config.toml
num_hidden_layers = 20
hidden_size = 384
num_attention_heads = 6
num_key_value_heads = 6
head_dim = 64
intermediate_size = 1024
vocab_size = 2048
hidden_act = "swiglu"
norm = "rmsnorm"
norm_place = "pre"
norm_eps = 1e-05
positions = "rope"
rope_theta = 10000.0
rope_fraction = 0.25
qk_norm = false
attn_scale = 0.125
bias = "none"
tie_word_embeddings = false
parallel_block = false
init = "trunc"
init_std_qkv = 0.0227
init_std_o = 0.0
init_std_up = 0.0227
init_std_down = 0.0
optimizer = "muon"
learning_rate = 0.00689
lr_mult_down = 1.5
beta1 = 0.9
lr_head = 0.00551
max_grad_norm = 1.0
warmup_steps = 200
schedule = "wsd"
decay_fraction = 0.629
decay_shape = "linear"
final_lr_fraction = 0.0
batch_tokens = 65536
max_seq_len = 512
doc_mask = true
train_tokens = 570800000
max_steps = 8710
dataset = "wikipedia_en"
Each number is 128 + 32 x the weight over its row's rms, rounded and kept within 0 to 255. Layers, rows and columns count from 0. Numbers have three digits each. The size before them is the row's rms in percent of the matrix's.

# o: layer 12 attention output (transposed), 384x384, rms 0.0498, rows 287-351, columns 144-191
# v: layer 12 attention value, 384x384, rms 0.0699, rows 288-351, columns 144-191
# q: layer 12 attention query, 384x384, rms 0.0466, rows 320-383, columns 144-191
# k: layer 12 attention key, 384x384, rms 0.0466, rows 320-383, columns 144-191
o287 102:170154211127139150105090075053144117164154152141153189159125105134137174100111118119115114100075103130114118147121089153106129109116166114055154
v288 103:121086159133151124123099076129149123135184029161097176057126132138169170130099103099086113062063124154116135125131096116117151164147085090137114
o288 102:138177167152133155125174187136116083156062165091142172149106165180111156115168147088042134172089078154135125144093091179159137185111109140149138
v289 109:133166126174128170135128177068118151137084110141149151123148156112089152116122126089099154141138126134106168136090091123116142088105082142124116
o289 109:119153114096149182138160152120098134068150081096095145127095083162141126186153119154127125113088150123098121106150065099149083129167114090137154
v290 105:088134150114056185113135111152075125127148143145118125210086143104144131111122160123117168107142084127148136166161136173128188131105156112087164
o290 105:124106181101217173114140121089039202123126102130132109153184117149145105098156084117109116181121175136132167072129153071145126086114135121138135
v291 105:077121111110128171090064161134130070124154092146170135104122096075127145116104173155140145104157160161209159114077102145110186139127094128081128
o291 104:114170125086154189118156112131092211180176145064116132110113117064120142113114214134079099179133147136100105141166072080112100182132161140102090
v292 103:091175107098156118115163167130119115141162073129118150088108094136157131105181132165160130146112108125171108159138100123126119085114129153158156
o292 106:119130173202090160097157215124092122118141142140120087106106091159166076134100072134099126116164134141078154157118085181167166112136136140151110
v293 104:101148118102125088141131148119126112107136104126164144126087104112112178158108166134172175136170091162142147083181125123137124176107077064151140
o293 101:131145124138137129184120099094101147137069123066081118111165195146107168129131120140203168143177101135097123173104106121105081095136130144123158
v294 109:161134104125177140131092129126096116177078153095120159169134192153148107095093119125140195103141138163111189106120108169115178008129129085142127
o294 110:133148124145134108158130076140144122113092130176150101126166126135158101112099138126162121106115130060111128094097095109085100147119149131107206
v295 109:131119086166131077071108145195135042138134165123153118132162160127092110142165155127095177091116089100171102121119094130141113146137111144141112
o295 107:102121082118104102136103073191162080182172070097102079162116097120151113051107106096144108159120151151139091107124076185148129166157129153074183
v296 101:171070103150075145107127144145141218049107137134155114147111129138139138152102129089141197148141115092111206092129127085177148146096130107095121
o296 103:088140167150160079126084116107112161088145081125143111147157107200084131146101098115137192121141230147097199117081198126081120165105103155129129
v297 104:124169194157112136133101110140123135137136117167125125129150088150110112175224143131122110171149162108162153126137127134110130100115147137123143
o297 100:197069110142109114108106120057147153138110152132184122072140158148120107131131172107125068107101142120121116155110172147138080082157154130152153
v298 108:137172107181103096097163158110095157128130103139119171149088121148124145049147114129148156143120136133153079074182089098119071122125051085076108
o298 105:166147090108139096083137085116126158187163103125088124062114150229120079157126131153111141108142150136112157095155143084202141101124106103163159
v299 106:131139147078087136091114159094186149118117117167120150152181127102107148150152125164174113107147134132124114156115153111113105096137148185139136
o299 107:083131093142114166112171175094142092139100091139124156125084149110096149145147143151106148147155096124097115102163115150121093180065180149136066
v300 099:103157168173125119172156094192150168123125056128116090124104102069092178117146123090104139127141076142100153157069065142180167176215116174152213
o300 098:140155116086172132122173144124049100099070128137098117152148186128108090067102115152176126117156158194113120123178126198210133103182092171100111
v301 110:185072108118097138110102124151130170134079136138096106142133094087159127145183134099180146097147064114088131148166165081172100120144108128168129
o301 110:085108099082175146143143149139119101117134215138112160164148140173103081116131130188163138168130143182146142133135113132106151163099080154104059
v302 107:059162140184094136110142111108086121129096122173106131133121126139132107125149111142149100138115118155133113090132124093134173167144138167102160
o302 103:109112150126138070101118147115103135164126119159142155100115100137192142152163188107175129166116119066129059138163112127157166063107054109075121
v303 108:138169132160093122113109100163083166108118186092117066164134116078090062147084138122160143124116147194067118125117157133154160148108123096098175
o303 108:133118083131132129204145144149108103152151093124111151168116171164097099116156114166152168129152168040135171137125057138168150159093105170133207
v304 109:116133099112121116091127158122116148168106108097134117155180101129130127092104143123123130083158187245139161087111159170138162165128104110145144
o304 110:097143114086133099127155109096098132168139133137103124103111096166129122131126124079138112144115167084148099095086080156094131171104121087089183
v305 110:146139101125161077100123132088140132127130178234107097080124107169169140111117150129149123203073135110158057126090103100117112123129143137162116
o305 111:177120108136088157077076140148138102128084135073188140161087144145112121078167146106120155129163085142160139098175125130084116165097153078119113
v306 108:131091161177127124169132140177205136073161173127057128117059116112049136109137109131149115113100130124190145073137106084095135162149131153167164
o306 106:099136187154125146152127158130125100106132124157112164197127108176163113143129083204151168190145111133082139121102136155095050093081089183033079
v307 110:146102152147147072103088067164185152166142144105112152122176128181143134128112111212148094183145153132145180146122082132132089142120144156128117
o307 108:094136135088146086136135125108121140023112117149146136109135123079101184170123027149170105130145128095098111103123105139091145140174116138163112
v308 103:155083139130150166171137098110097167079163068157129102116092204080119158078157169182190155156187102112106151212140114103152131194095177082173114
o308 103:127142076138089145165201120098057130131162145155172162067080148044083150085131153170114144156164113077137156140147159097094070189120132157115168
v309 104:103129100082119072117049160102073179112131094152161191128103099089143152102126169108169189120106090089115160028156163178112159142134158108122095
o309 106:133151169132146119096126171091107150157132121090154064075115065162084143181112137141085123175043139101154108149112105140071145136141177107119135
v310 101:068180105175159095154110161134114205134159073097088117157099111135125112186142110176088119114144152171191093075117075148163118101116128144101107
o310 100:159092167108134073111096146065079186123149148134165200143112116108151140133178147122167144159138160170165101150116103133129119064147126162146105
v311 107:122119172167100164067104114132066163194124124122163145091119161077108145139103190172167157175108173155155127168152123114179113118144171102082167
o311 106:120050129169095137204174150151091123114112099168176133125135107102153131118121074186181110136093064142080101140104104172120129154126152212099127
v312 108:081094097157111143127162138160193068144138128159152130122106083110081110122186142097099164098091080121191134104105124149120118151099126119165116
o312 107:129199168165142128103103144093117160127114175082140211158131157129122118132145143134130088126238188122140186133150071126143183161137057093113155
v313 110:089115111164151124109177129077155137079142155152122119144159136130154118114074164158065133149123162163113151115139126131129172142086103143141080
o313 107:131137170154133086125124119046129076170117059093126098085157152122113171169102118106133078147162146134125100117169126130111129153142100106138189
v314 115:100138128092222073152133122139174180201103093171061218141157149163136146166102119147154138113100124096158163134117113156118129096140154073142138
o314 112:099097139117175106156097104118163179142109070152184147052088113058145180125156119107148095148141149115148058168117122190133096108150123139126120
v315 111:092133128108122161193166161134139124120134161132104090140073071094095120091129133127118135104087090109112114071115113146146084103111109146166093
o315 108:120076087089080169150185086171071162185114181117154113163097098179108144107101098095134162133146161204136186111065110169131107168140131089196154
v316 111:126150119124145058163105145100119144123092058137140102107109192125186158148142152138122106134072172154123240158104137111103096099216115127098062
o316 106:097130135149122150057171175082124133173080159105138164151190115149138097145065104101212171103162085103131156098143130140133109132094153181107068
v317 110:126105098169147137154134113086056102110137095130073122105128210139090174156094087113104173123127143147094167078123131125124221142193190099155168
o317 107:118107154087110051154105197161128088126178133086140185137106120152121149089095161076171098101059105079167153101141070132138142117106105158095112
v318 103:136154144104093140115164177100108159137117118173093079154067095124119170140143139112169175149103070110079143174185137121085113170119078088162180
o318 104:146128150196115138136145113122161165126157141113133087149139126161115096105129144192115123148092054167086160105130153112113096157120117148116107
v319 109:117092085183165083112129163223074171186077123143168138051162081151105137126104143124161057156167198130121102155131143108155122099150129101154099
o319 109:143099161043157111122124109170136158184119143166161088158132142106159094146141138098157150100109075123139084118121100129110151154083130099153131
q320 074:100165084132133136141093117157110160167112075116099171164124126144139062136072149049095172079165139135146163245093090128177158132093129075097097
k320 072:149115197182169149091137172118150141152176113126128129083105135124162129049140114169132141134123116125106139072075089064129086135152198116166119
q321 074:145162098143114065145082154159142110179060099161129087090208113171132159129109188134116124117123154157132161110134113141097126139182082129103143
k321 082:111122192109151104063177163127051127106105099148147126085138158137111136138093130148137141164159104077098093155078169157125075125156133102167145
q322 110:202129107178118126187146126053107163106202174162142113137068140098101099110176063088081159120133171099063160088122158161132085093143130175135127
k322 119:158100120100129208121138135068147103113151152137059130162117142103131157121122090134133108179139220101144089141097145142113136129153099104145077
q323 121:177154125160136133223120123115086167081223163163116137159108141109090119134171047091123166134168203092131117079140140148159119125181107160156101
k323 080:163136130115101178094154123075114180104125119171139133126087161101148111109135101084168087151136099094074083162095089167121167108103098173113105
q324 088:104123117098119117081154109139129058178071114086165094137171162127137151124105158213116124095136068186133161192159095147111160106046140109109153
k324 094:106050141144144187088181145119122130161100133158060135177104064156134105107152091089118132174124169102142101112119180105169104123168087109149121
q325 110:145135117129087108122123096133163181192060130114172093154116060165167155098159162127141164090151107112116139113120178107191172119094175133114151
k325 116:165064099143159138098132128099199099127146164188110092138142058121158111119133096105136096123166149092127130120095076179153128089175148108155079
q326 107:171112089185132094147146112139120115120105054128152100128101146061174108160101076120162114137129062163131150125140098130160181154113103237130089
k326 108:197183087131190124141124119157128079104156070091111161071129121145139128124071116173134144154105166147115130151136165115156137147135151126178123
q327 103:085160046134134139129186111100201187154132148141091209132095127115157115038159117126151120104132141110123063168142143145169169174107166117132167
k327 102:166180115106154176103170091090123148114098123124143142123100081133155164124156162116143107027114168135071146114122091127119101105132169122092145
q328 077:151075125169070176108198141180100152118108150149106172068120121103096077132137170166131122115133085105118092112127131092166117114058152158185081
k328 066:104232119110119063101162113140140094165132133190173118132135075080152083098134110058129128109138139165116199131176049149094096148197084120119103
q329 093:072086136174130121102164131146159131118109126123104109158155051121166131083102203126114108104175120135159118157114102112124192157073140059103127
k329 084:119154076139101109210124073167131132173129124181153147125128103094068053121108140048131173099130092098133150139169123115062079152136123140164190
q330 082:156150108113099143161127168093074148101104115129125124137106142096070132127102049103129170140066130100127084111192136189124143116198125159121123
k330 073:118141186095099119120193123151055174135103116134112159062156105125151158151113152161181127093127060134031102153122053157127089096145165115135133
q331 097:147122101063093069074172127141132078121067105091127113068130080117123126138128147134142171075155074167133110122130105106073185159106149133054113
k331 132:099156134115113085155135125157139130127089107101160150071168127126099129085094191138122126067136051163101184107172133138139136152111114157116162
q332 146:177083144172152198181123110130051193091201134153087130184127122129147118119165074089133127159111186074123163100101149151188099119192140121151120
k332 155:178107107154150178112118110099107120136151132124084088154094120136128153146182093098136114200148182102173045139066121176115145095160125150135138
q333 103:083130139123139142139106125141151132152100151106187126133069132155138160135191101162130090114077179054048170095164103110191081099167165087119124
k333 107:140120147110129127108223137080185168116107163148116112111052069150138085119221184146175170107119145098112115116170123146116107058121153079096111
q334 110:097135089150118160180128103127186142130157176171179170131108101184125173091134172148126167114194085148085120163116115164147105192151176130112130
k334 111:118111147111139172112158148100199188113143120104125133079101088133127100076160083125148101069143175136109037128187116099120185105103117123137146
q335 102:118163122185114149171088160134103169101141102135127193118140109128115098140112091080153072102104119122090130135101156073147146191102134126153145
k335 102:151114106150156148165102117097047141139110133116116138095072164137080114162106078094110122127141164128120188141156107100099132109102188134120169
q336 119:138134145139082135110100107110140102142178137153141174139110095095126118046153153178076124129130107146110113220105173185126158121148081140117116
k336 117:055118107174100133091101141159149145082149149211070126140165124091100069118195098094117078125103176159106076148206117157095148107136174169087099
q337 119:116174145112111099083107136161105173097176148097146084163157167119107146130117121152180094090189074119132123112168135140107033105152133144101142
k337 110:160109115089146135167123151158112114165163178127096125206144146096162131147160142108069147158088109113127134067137124130133159113168010091099134
q338 102:122107105172113088108130159083156094103142161123156158179172190124129072104124190171121082181094123138157130099086177151084147117094127117121173
k338 103:090162123133118159090095109136092083156141080153108159181123164116102135080129072105145147116185159135107160180138029134115181129077102129193118
q339 108:117113122120114132142159095123151082107131117137154132134094136152137144093099148166137164118228138104163132116088118105176114160139135077183137
k339 107:156123143103118084107161123135164116167110140116137104140185128126118072119148085097131159140092173104145115075130113197144130180155107125057128
q340 108:087144206135189110164086131119159233104145093125118137177144150150182151162147046085150123164144114193109118093057131101083146117091120124111083
k340 105:140188090208125123095098169123161122155153108100181136122117077119187155122119087124114084105148134123146154154097156149149137136162163138088182
q341 124:118139144147149132147149090078090145157190128092127096109155092091104159117121118108094121124143152100153078064147072167137139043148054148155123
k341 119:144175117180138129118151124117127109117103098147124084098153155146112103103094156159139105127116105185182194199096080102119183128133056130139130
q342 123:132117156138098121114144100135129146106175135050147131111140157114087136194139110172105099141126108110081137123161101081088125091144110162156090
k342 120:126137127127188041140134146162106109136134187127148130128101154103076160169148165182088131131151188148072130111097165101180121148165085058091105
q343 109:115059122085094135165126113121071158120167083128084148182181100139077135112106151157119122154118122076102126128099051189092159178133098126088118
k343 102:105094142129133128068146135115160197140193123151104138176135085091090137083164093093164136106158152153164171112171059072150072043120136158056172
q344 133:138156109140160097141148110113086134122101157098145086192130167110119082113103125139139064152109084070077090051119071109103141085094105149121161
k344 126:184129105165132049198110163147087109160138071110129139087180153092130110143083185119156132162118107157173194071135149118176120084078116094133107
q345 116:112127100131155099160159088050151062152152117152086116178127078183116164118110185097118127109112124095161135083158108084146112100156103091049154
k345 112:123092126129119180152143095091203122127109091093105102104123118150106142106124129051108117074135118119218171159110153142098178114152084175100101
q346 106:112091111105159164136103135159123107075111096102120136076106148138115085096129072155128103133105127156096085113058132135148144139108164149136123
k346 104:070143150097120044134118141092093182132070180133131120134076094120156143154093154137154181146152127128072183145131126127106115141106133108136153
q347 105:147066104161118134171114103100159060118062103111103123197114137079104132146202198168066133164115101132078168142176123120117136112118152104180097
k347 103:065184096115101117134110129109134115154153131147071057167140175141138088097127108134087162165134186102108081110124127141105152126084125116138125
q348 109:190112131123168132136152122142165141124181127166073119181126153152175051157104051179150064107110130137166118129152150132090146096145141129075123
k348 106:130140134103159133138148137133115116161113097090108162148139134085086143124054114142128133072139097156082125145161129092157132050126131135122148
q349 115:117196134176102049145187124090161171151062132184148168118130179081115124152148078106183153132135118069065168097097098142131108149116094145128151
k349 113:189132131137122130134119134128119120117142145115088125041125105117079111140105114094155109114145136094136124121141085053110135076124150147195111
q350 108:120154130146107176125097112152175130077129119161124145063120077134147168078178151148114132136165059148111124140111114111115110124116171140097131
k350 104:065088110117141207118121069086229128141105177173062126111111151132132115073165137130127073099139184128094156189131072103136178114175096100105126
q351 108:152192072169149143155152150082097127147135175047139156158137119176155084191170115075141142105130121126097133150112117153123100119152181173115144
k351 105:090140111154113107125152102145109062121128127083129126109130141133157144143111127160090166116168089124140108136119071169122133135114141062139230
q352 098:094160147084039120136121139111171108169097165093064067115168066139137191178082190115135144135118127147145188084154128097161093113153109127153093
k352 095:083120130143142139130101122116094097132178071122138146137150117116145122167173125044114149132180147155096155129047120113175072086134114116104180
q353 102:120108105164120202129124173141084133103148086139086131169172123143117101102100076038182132151135074110177166113137135170066133176166140169101141
k353 099:196098080142161167189107144138134100099119056142092142121147126113115149134142147087161102115116095173176122132108119113146079047100140155109099
q354 106:141101163130169189086187169118100157145103100131143149098150147104107085129135120120126122116183118134077132163126124129124110138154162109170125
k354 105:178070124098147156133125092171116123075115133091166114091183135172158174142081142110129142111099125090190097145083119194128074150140151133100135
q355 108:165100124154152164075084122199140103118110135167173098175096145131159125131149149146142134105185082133133158066075129137131143151064100121142126
k355 108:100146122169094149134124115116164093131104090122129128118057160101134157104136080052141116112140114143159147119092113178109114123177106165162103
q356 098:116140144124149126153096148114157126115149105161104130114167169170118088092115155112081118152090144082179118093141108124111068107111162167210149
k356 100:133140112102161178129163107134124115135104064147110102108127136148126141104141148155121152168144118145109123156179192214108104169111153078121135
q357 111:131125090168107082140174109091178091147164107130104135162116143114167124139133152098148144107141142157114183058123118090112125112097076138125144
k357 108:146132099173169136121177090138068133078148144081123081153139145120110131183113167122062159085129159141142141131149072111106138154089104110140199
q358 125:149089139120107145122111149132136091118125167085150139135089119154142160137159066114137116156105105095134150100080110069141149130144127128128116
k358 114:089072096117120011171148080133102143131080127149208057085162132191111127171114147145130103143123108150085107137115138123153176128157138103090092
q359 146:110138148115096143060118104180128182138094142134153168076138082175108154108161141186127166133107120149071119150122185136148092131154165104114142
k359 130:104102183111088177135091104179145172117164193144139123171069106094172146141192146164149113184138139084159158103149090089075106118130110141096080
q360 108:108123158120125150147132143080119076126151140115069045095109070081193145123069108088106109133103144144162124149021175166083111114126145122127067
k360 108:112139133094143099064137159152139126142123062144206177095159141134164144144111084072044147087147169138128092127120135127169108126169109071084146
q361 108:151094097180121203156107134160132153130159105173136126156111125136152128123136061161121134121108113153131110158104152133106172172075145098110152
k361 106:133130091117128152123102139055138119092121108123060128144154145140136112161157125128111075140101149141148113113167124109039199143130156214195158
q362 114:112195159163139116130190162094126159066105106149113131162110166137172118176120134153193098099165136080153120160144115124144127114143153128124131
k362 116:129137132133101128186177119123091114123090133131125158115093183160080067150098101111128159112099087115109153112106066171151090115138129076089255
q363 107:151087122095081112164109103149135160157140164187143115115064156135154126145138108117197106112092155133134114169110173143173127162085152107155119
k363 109:166116037094136078139142164147058094081170100113153123141153122121060135169150108122219050094065143147067110114167134152164156152137111116135109
q364 110:126134116133103181114158117102163068191127115101154080116156126134116090154122130148143094104138031183145123151112069104096141150099125103174137
k364 110:164114088160100118166117117157092102158118105051103119125150184156121141111132127099147160116138129151176168152104239142124098124143099190113156
q365 103:152150143049107109097153105138141112080147126114106177092086147098120126128156134132119143132124131119136191099130132070137128176124107162147182
k365 104:127173090142083144254130136078104183172195099090116113096115070128107120164117139142133122160087095126159081147132140126129106166125118134124120
q366 110:082140105097064128138176095152111114107183096140147128135108144128140119154115099149113122169158121152193155133066184223088114132094079173134156
k366 108:139103094147149117119121094146158186140128151115171134138164181160083145068168134137117114070110110105126155142135129092155141146133111099121157
q367 111:151134113131085139148133142111134126168136163147113161115165152142166089118084158126091131064102112147216109152112156146209187137100134106205095
k367 111:173104124155149189090107132081104093140095104100099171142161072126067061158108124091139144135112144125099193126155148160130119160132167112153135
q368 096:084118162088072129145077109116155104149131110145146106108162135153154151099156151106131119149140142143143142102121121116203166166135102099145128
k368 104:131123149079110140126127114147100135112137104221107163119114109110118114121170144126079108113117117112106104160128186145111142069129082109125089
q369 106:117164136113127112130098144178161077157125166130186124141101182131101146086083153176194059119152116122137138180127111092111080124055158123186118
k369 101:104100119159197126133158191166133159169113175103083082142111124116197098140159149153166196151151152096060175134130184127182085112205131178166136
q370 104:131110118159149125120171145107090140097099103073071073143136125102117098131206134114095079145095167123154121164187185133080113162124141133097169
k370 104:123180154162121100104085132125092103066089077160145070116170166070108136142114110169116184136139101112155119146080131143120194120105111121115143
q371 103:160149158169140142183166110128151118129180097140183143148095183167143086087142083104127127075113137177125089177100117136179151109088117125090229
k371 105:147151115100149116165167127111137083056159076166096132145129105094120134089143150117122054138116138172114163119161125144169134059065083141113162
q372 102:168162148122155061073074100175177150148107126111098119143139106097116173122075172132144102109090125189109107098176155169142122064116116111122139
k372 100:086087139137151146173206111139040109134187142134066165117140134095109126106171197157097134164132099142141106118166201059114172157113069145181142
q373 100:109127106103105118119168114104175149086112134142092114144131064099147108123129101114137115171145100148172120113162171104108136145109135156137162
k373 096:155125112106144133092113146102142153133142101125099171054148190155108079048126058089111142181136098143168139215088102143150100132144142146150155
q374 111:133124060113146126127124157110174151059085135134095143165201161190081108182117097088140149121140099126153158108112154077095107133101135136127208
k374 105:160157141138127123146073127126130130128109130076104182116116156159122068165122064119169107139145109091156125092116133149100102153085123102113149
q375 105:142084094128136160149192137164104146141173083095095142152120136084113093195109108108137095190089184083108085135094062125081189123081094130141120
k375 104:140175083115145038096105158162142166158164113105081135162155084122081166109115150106155129113159118193109104091169104140116110107086132157079134
q376 098:152210110125148098122119143115183095140091116150118142115121112128210140112117152139137151130063119115089129123122118112107181133079167105114135
k376 103:100140179154164116116150105141130139161154179126077114152089129150109099094147185093100093144117120152165158097150103106169154113170126123118112
q377 105:139105099170093110143100151130116142134126180152074117167135084110155121141160094104117159089152148156149135069115127141143143108101091164123154
k377 120:143202056131024108162090121134143117130105166100138112132132058122100147123173100093176122050077123129194157157137052153112106111145143164112125
q378 107:173192072151160124174120121096117120139140138162177098110060148063093161110163186098127129171071151101084097179185082157111080164092098132121102
k378 110:086150117154115076159128162153111167130157096153100104143167159158117122139110129156088088089114101189115094137170159105066158072122140167137140
q379 093:145195125118150133168097128137087098088115092149083100111139141134204157152086165143147137073031132119105135121119147196119192148116133180049136
k379 095:091084117099173121093146149108152183093139146117103151083104099072209066120138148083129155213095113114142137122103136056213142140121160131143072
q380 105:158087136107143124100152124126164098146169126122095097191105120101166138165145141155123095162112111131185119107148114100134176104118146120087153
k380 104:161129083088148084116131134145132157135101093137159122126148168126157119137080119136035142151154126149177154167089118097180144143177078127127071
q381 106:124113123131123084186158106144132169131142172113159145113124144175097117088151145107164157098187184060204097141148135096188150103164116069140076
k381 111:160157107100143128120147120138146127123142116146130145099169102126140159171084117122140146074089171072134136100153065103111188129080124115130202
q382 097:115092137112068129102166085126165122132102142083109040148144156105152086105157122169121102110103131128130107058152111076096112111103156139115111
k382 092:133173138121169067128139124169135128126140144120164160166063119153098140145150158093169137153147119155122155144141181154136137107117073111154158
q383 113:127131141123149178152150148173110123134130167180106185138132151138149111138137117163090188148120101109120117163144070133153087125146109122140098
k383 107:124132084111129162109081153110138119093148113126090061124181091127180141111133130105123090132131119152164114133115153141136102116127157149082136
v320 091:160173105133148156103169140149198124118149122077077147145128105164137083161110161138166155143184127119126135116182109113112139130152187113183175
o320 089:098117144105133125120130090180118087072095101149078125114160093183209109113189129102081126118089180090138103160105107171123096090130143119102094
v321 090:116109134123137113122150125137159160076098132086133128058152137117029131143180115058131073115139137134102177132126080096159222168163111086106128
o321 089:123075132113092134125090119169138139156194138157143142088140099135174142097084159138159143139095128085135078152163126133200131065061144179155142
v322 105:123178183170114142103071161158154133128129105191090136171129153090222138100123149152083152161168156185097117093172156087117091073121164117109129
o322 097:116174127151141146116167086079060142116114174160151158106137185093136159192196074150088120129127065104141109115081128094163114141057085136108133
v323 092:092178095162105158132147119144155099123154063108078137151109067125132118111117121131029150144111109126136141169176127163141175072092155150098135
o323 096:092156142149135157130124114116104133167081150151148140111117169086116131083148167167149157090094083159183122129154112134143157105146072129109103
v324 104:099112144150177168111054125097135141145040132088211093109139131133093121193119080153108106081130118107126134201146123170127127165138062114144131
o324 096:120135135119067155144154077135106076095138115097118125169111162131155129133159109104199165135162102158162164116109099094091119133160224054148089
v325 101:144142113074156104122215111064094122100078174124162159127168106127143126094140106161136110170119148094164077112092089117139150134123142199133151
o325 091:110091150148086097117084171113217138134108135123134058184102085129137102126119139154110169108128100152143130110148202129125084139130129112132136
v326 091:101138054110143117128143138097148130105064137111183175070150132135106091142114128185174134141195151125115134092158121120112152185093118132188129
o326 091:113091154096092170211091100137117069156071183126123092155140123181172147148110059102095115118119150119125138127163144065126136057118097114131187
v327 086:155103152116120126168144086128087157139149115064096181106117111146087134136131139094138132157133093101118123064160135122160105134084194120201186
o327 090:144151127092101068087075179130134141105045149164102083127137131135074133131112148071185096130114130077101121072146109210045116086135133126075115
v328 089:098147127144103124143182104097125090106158126171141078158098107169127108053113161141096115175113172088170130187158055148090103110150086156131100
o328 094:139071120124138168137113149102118132155095099138153106143144162096147118151166185186170110154064194112140169100130133127122095218143157123177183
v329 113:121122124143164156117156108139145133160125126061115139086131152085108106178142125119151129113134109104171194189138104183139133180133165113112151
o329 102:130109142116106146163206155040147115131124140189138103138107177167113084105119156092146121102108127135128128077165153120234145138118158124135089
v330 091:116159122118138136105141164152114102108129141128160091169149103097095134165164137120082105102119148110167142095128112128187087134131137091098094
o330 092:133105105164086118120170115195139184090142154053085106078119122113127135162125134120114122135115182164122079119197186155092195081198125184167138
v331 085:186161143098118140108135107122084130115118088049199050092113180073151088122114162180150135088112155145155105151103124147144175089086073109149145
o331 089:141121169166122118118103128093160140134142180163124182138109115120121166189144118111099131084139111104192122050149143116168134148185129132155099
v332 103:131121121070125146101133148164123118101125141083117072138093173092094119147119144063107085097138087115123152128165111119191125137123116090180124
o332 099:128122155166147130143177210080133178132145147147125116097133131149139080155141068207083147080151146137164143154110143113130175159143159116094135
v333 091:154177174134115161117117128075195176129108128108122166117139144157176138128132161156151115117149170175083133166067097106195101122120170110142178
o333 093:133103090144099120138097137117093110129100143086142133116177130130168151160142058132089116128143097163157111153153147160143131170073154132127109
v334 112:086118083073089096108132128153158156110127152122168141163142140174192156147153110129138127085165167139087115085134107059096069095165183127097143
o334 101:149114087136144129062099109156124149100123109074118097107132081111143118118180129123139171189113129150103127115100162148101078138111130151151100
v335 084:111113156085129138169088087168129111174131134133157111135123123122127166199178165101177143136160154067120133070129169120152063133155159150125138
o335 089:200132154189125187068165165153150117116111115096105069116114165087148110081122087132166129151128124142164156168123134153107158136202101145075132
v336 102:196105155109118138107118144109072129141137101145100116129099082104069108138097132114179114175131088169083122110093174061088160131154093147136127
o336 096:099177118064139135157159158146145153131162160121202125103100200159119096168091088102146118094094165067166131124145085118127119111152137107158126
v337 107:175146109134100088146159151140144141111185193133060168154134101158146104176145144101092097116164130162093166126099083143157119086126126125142110
o337 100:114084082057159124120085163223128115130153092158139155186158063136170121140167151107178183079102141134125155123114120094147147146125078154171172
v338 102:129163127115106127104033214174116102138108122100102116206126127076189157128116090170122125168148126127076128077089165143140079091112135077113155
o338 098:043109135160112147100219141156127143121169158163131157119197106119126088175203063089107127151106083153115164161115134117137191104168094206136091
v339 089:086091083147147138143161124149134145110134121131160146128149125107144210092116134125152116058152113093166070094059139180107136103184065147159095
o339 094:161107196102103121115061104194157129142130153104145118132132083138100102077099129110117138185133162138110105101161138165144154122155122100118164
v340 092:120100136044122101121131114120072092139110155164158159145107130066031129167128121055155030128090107126084175101139130130142174186128153104106181
o340 092:159110126179127128121143168123162195068100110108160180110122096178132095139157124086145120121113104112135072126137104108168157038163120181178072
v341 100:130159169138083109144125131173130161146122104128100130125139154094196193080185088147124124109092102139169180082160119145132120064082111103106137
o341 098:158138067142162130083164191144140136107127083099117097138091106068093134179146178173107119184087115099128095137158184110095156145125085136134155
v342 096:154063125071121127162093135145087129041101089155153145119101168078096139118147075129158118071100110129119102155117137174194117153101106101140110
o342 098:119073105154156116111103138143139171178174118141147174116124093158115074105087062076147106192113127132114122136162137110089130167078080132149225
v343 111:152143163149168151142102179130210154149131129149072112147126137160055137125144105035180133140130151123105144158100094168122091152175081147111108
o343 104:159089096106085126115115107135110104132165074106113178149082131146080080120127144101113087151128121146217197181079173119087155175133138146108135
v344 088:158108105114166135133142105096149129170144112164045105107097093165124134102168127101118086087160167137117205150139058133112116065161174134098121
o344 085:124187123136130164148132137076134185111141117142080128153124126084108095119152157123164141133073120157155090107078101163115183143116129138139172
v345 088:145107131106095164142104086100097133106126096164118134150127129126052163123123054110121140130082085087096159122136155118120109141106114138148097
o345 090:076110108182097119172101121141149127140166130070121133094060156128111120103140118137109153127135138154162153097149133118085137111103129142162135
v346 094:143109107109104075155093151177113138123130106164181122121118092128095127164143106144182103101114116166043064113116080096111144107117175103107095
o346 093:127167121144166168070109107169140146137093132077099113069157107205153128124111082094085104149185132105128135109123154166115157114095090125130139
v347 098:133088119118134164111089121121108104141102181165103090101138098126056144120146146074149069128149149180125221130131095110158130209176103124097115
o347 098:158155096172078135142173146121136100160132100109181099102098156113135106078143151104200126174097107081101129164150144171122129073149096113139128
v348 095:107088129119154148056069096135091120136129110096244160104151132111135125133121131135122151161160122082227144146132157139127144147093129139158169
o348 094:128119191107074140154101101096127189115092134131122042124146147138123122153106083124176126142149169139109121043122130133151075119127164126111142
v349 095:148152151074145135067151103151130112156102163129125150165142154130093130139118128101101127173126145073181073070123112134146126101121192172125153
o349 093:110150138190131153174115119149142150116108153106157224098138092146104144136112154120126152075080196155105118158140136163128126125126167118085120
v350 109:168132129121104113141152140147145127076166120136108139161116123126210107125123166150125120084153142143068132105131173159158101100112135128145185
o350 101:098091117104109142139120182075114081135118172154155122144118111117125126112100088081095129147115136121094139165107125145166225164124051087102107
v351 109:142129117156108124126139142058131137111105093076134120133142107128137077140109161131112196150086128151091152197085100136119147144156105142176128
o351 095:133117118093136069170099120105141067112119168144126063155168168134169145165131098171135138109156156138188116062148072107127102132101115124125063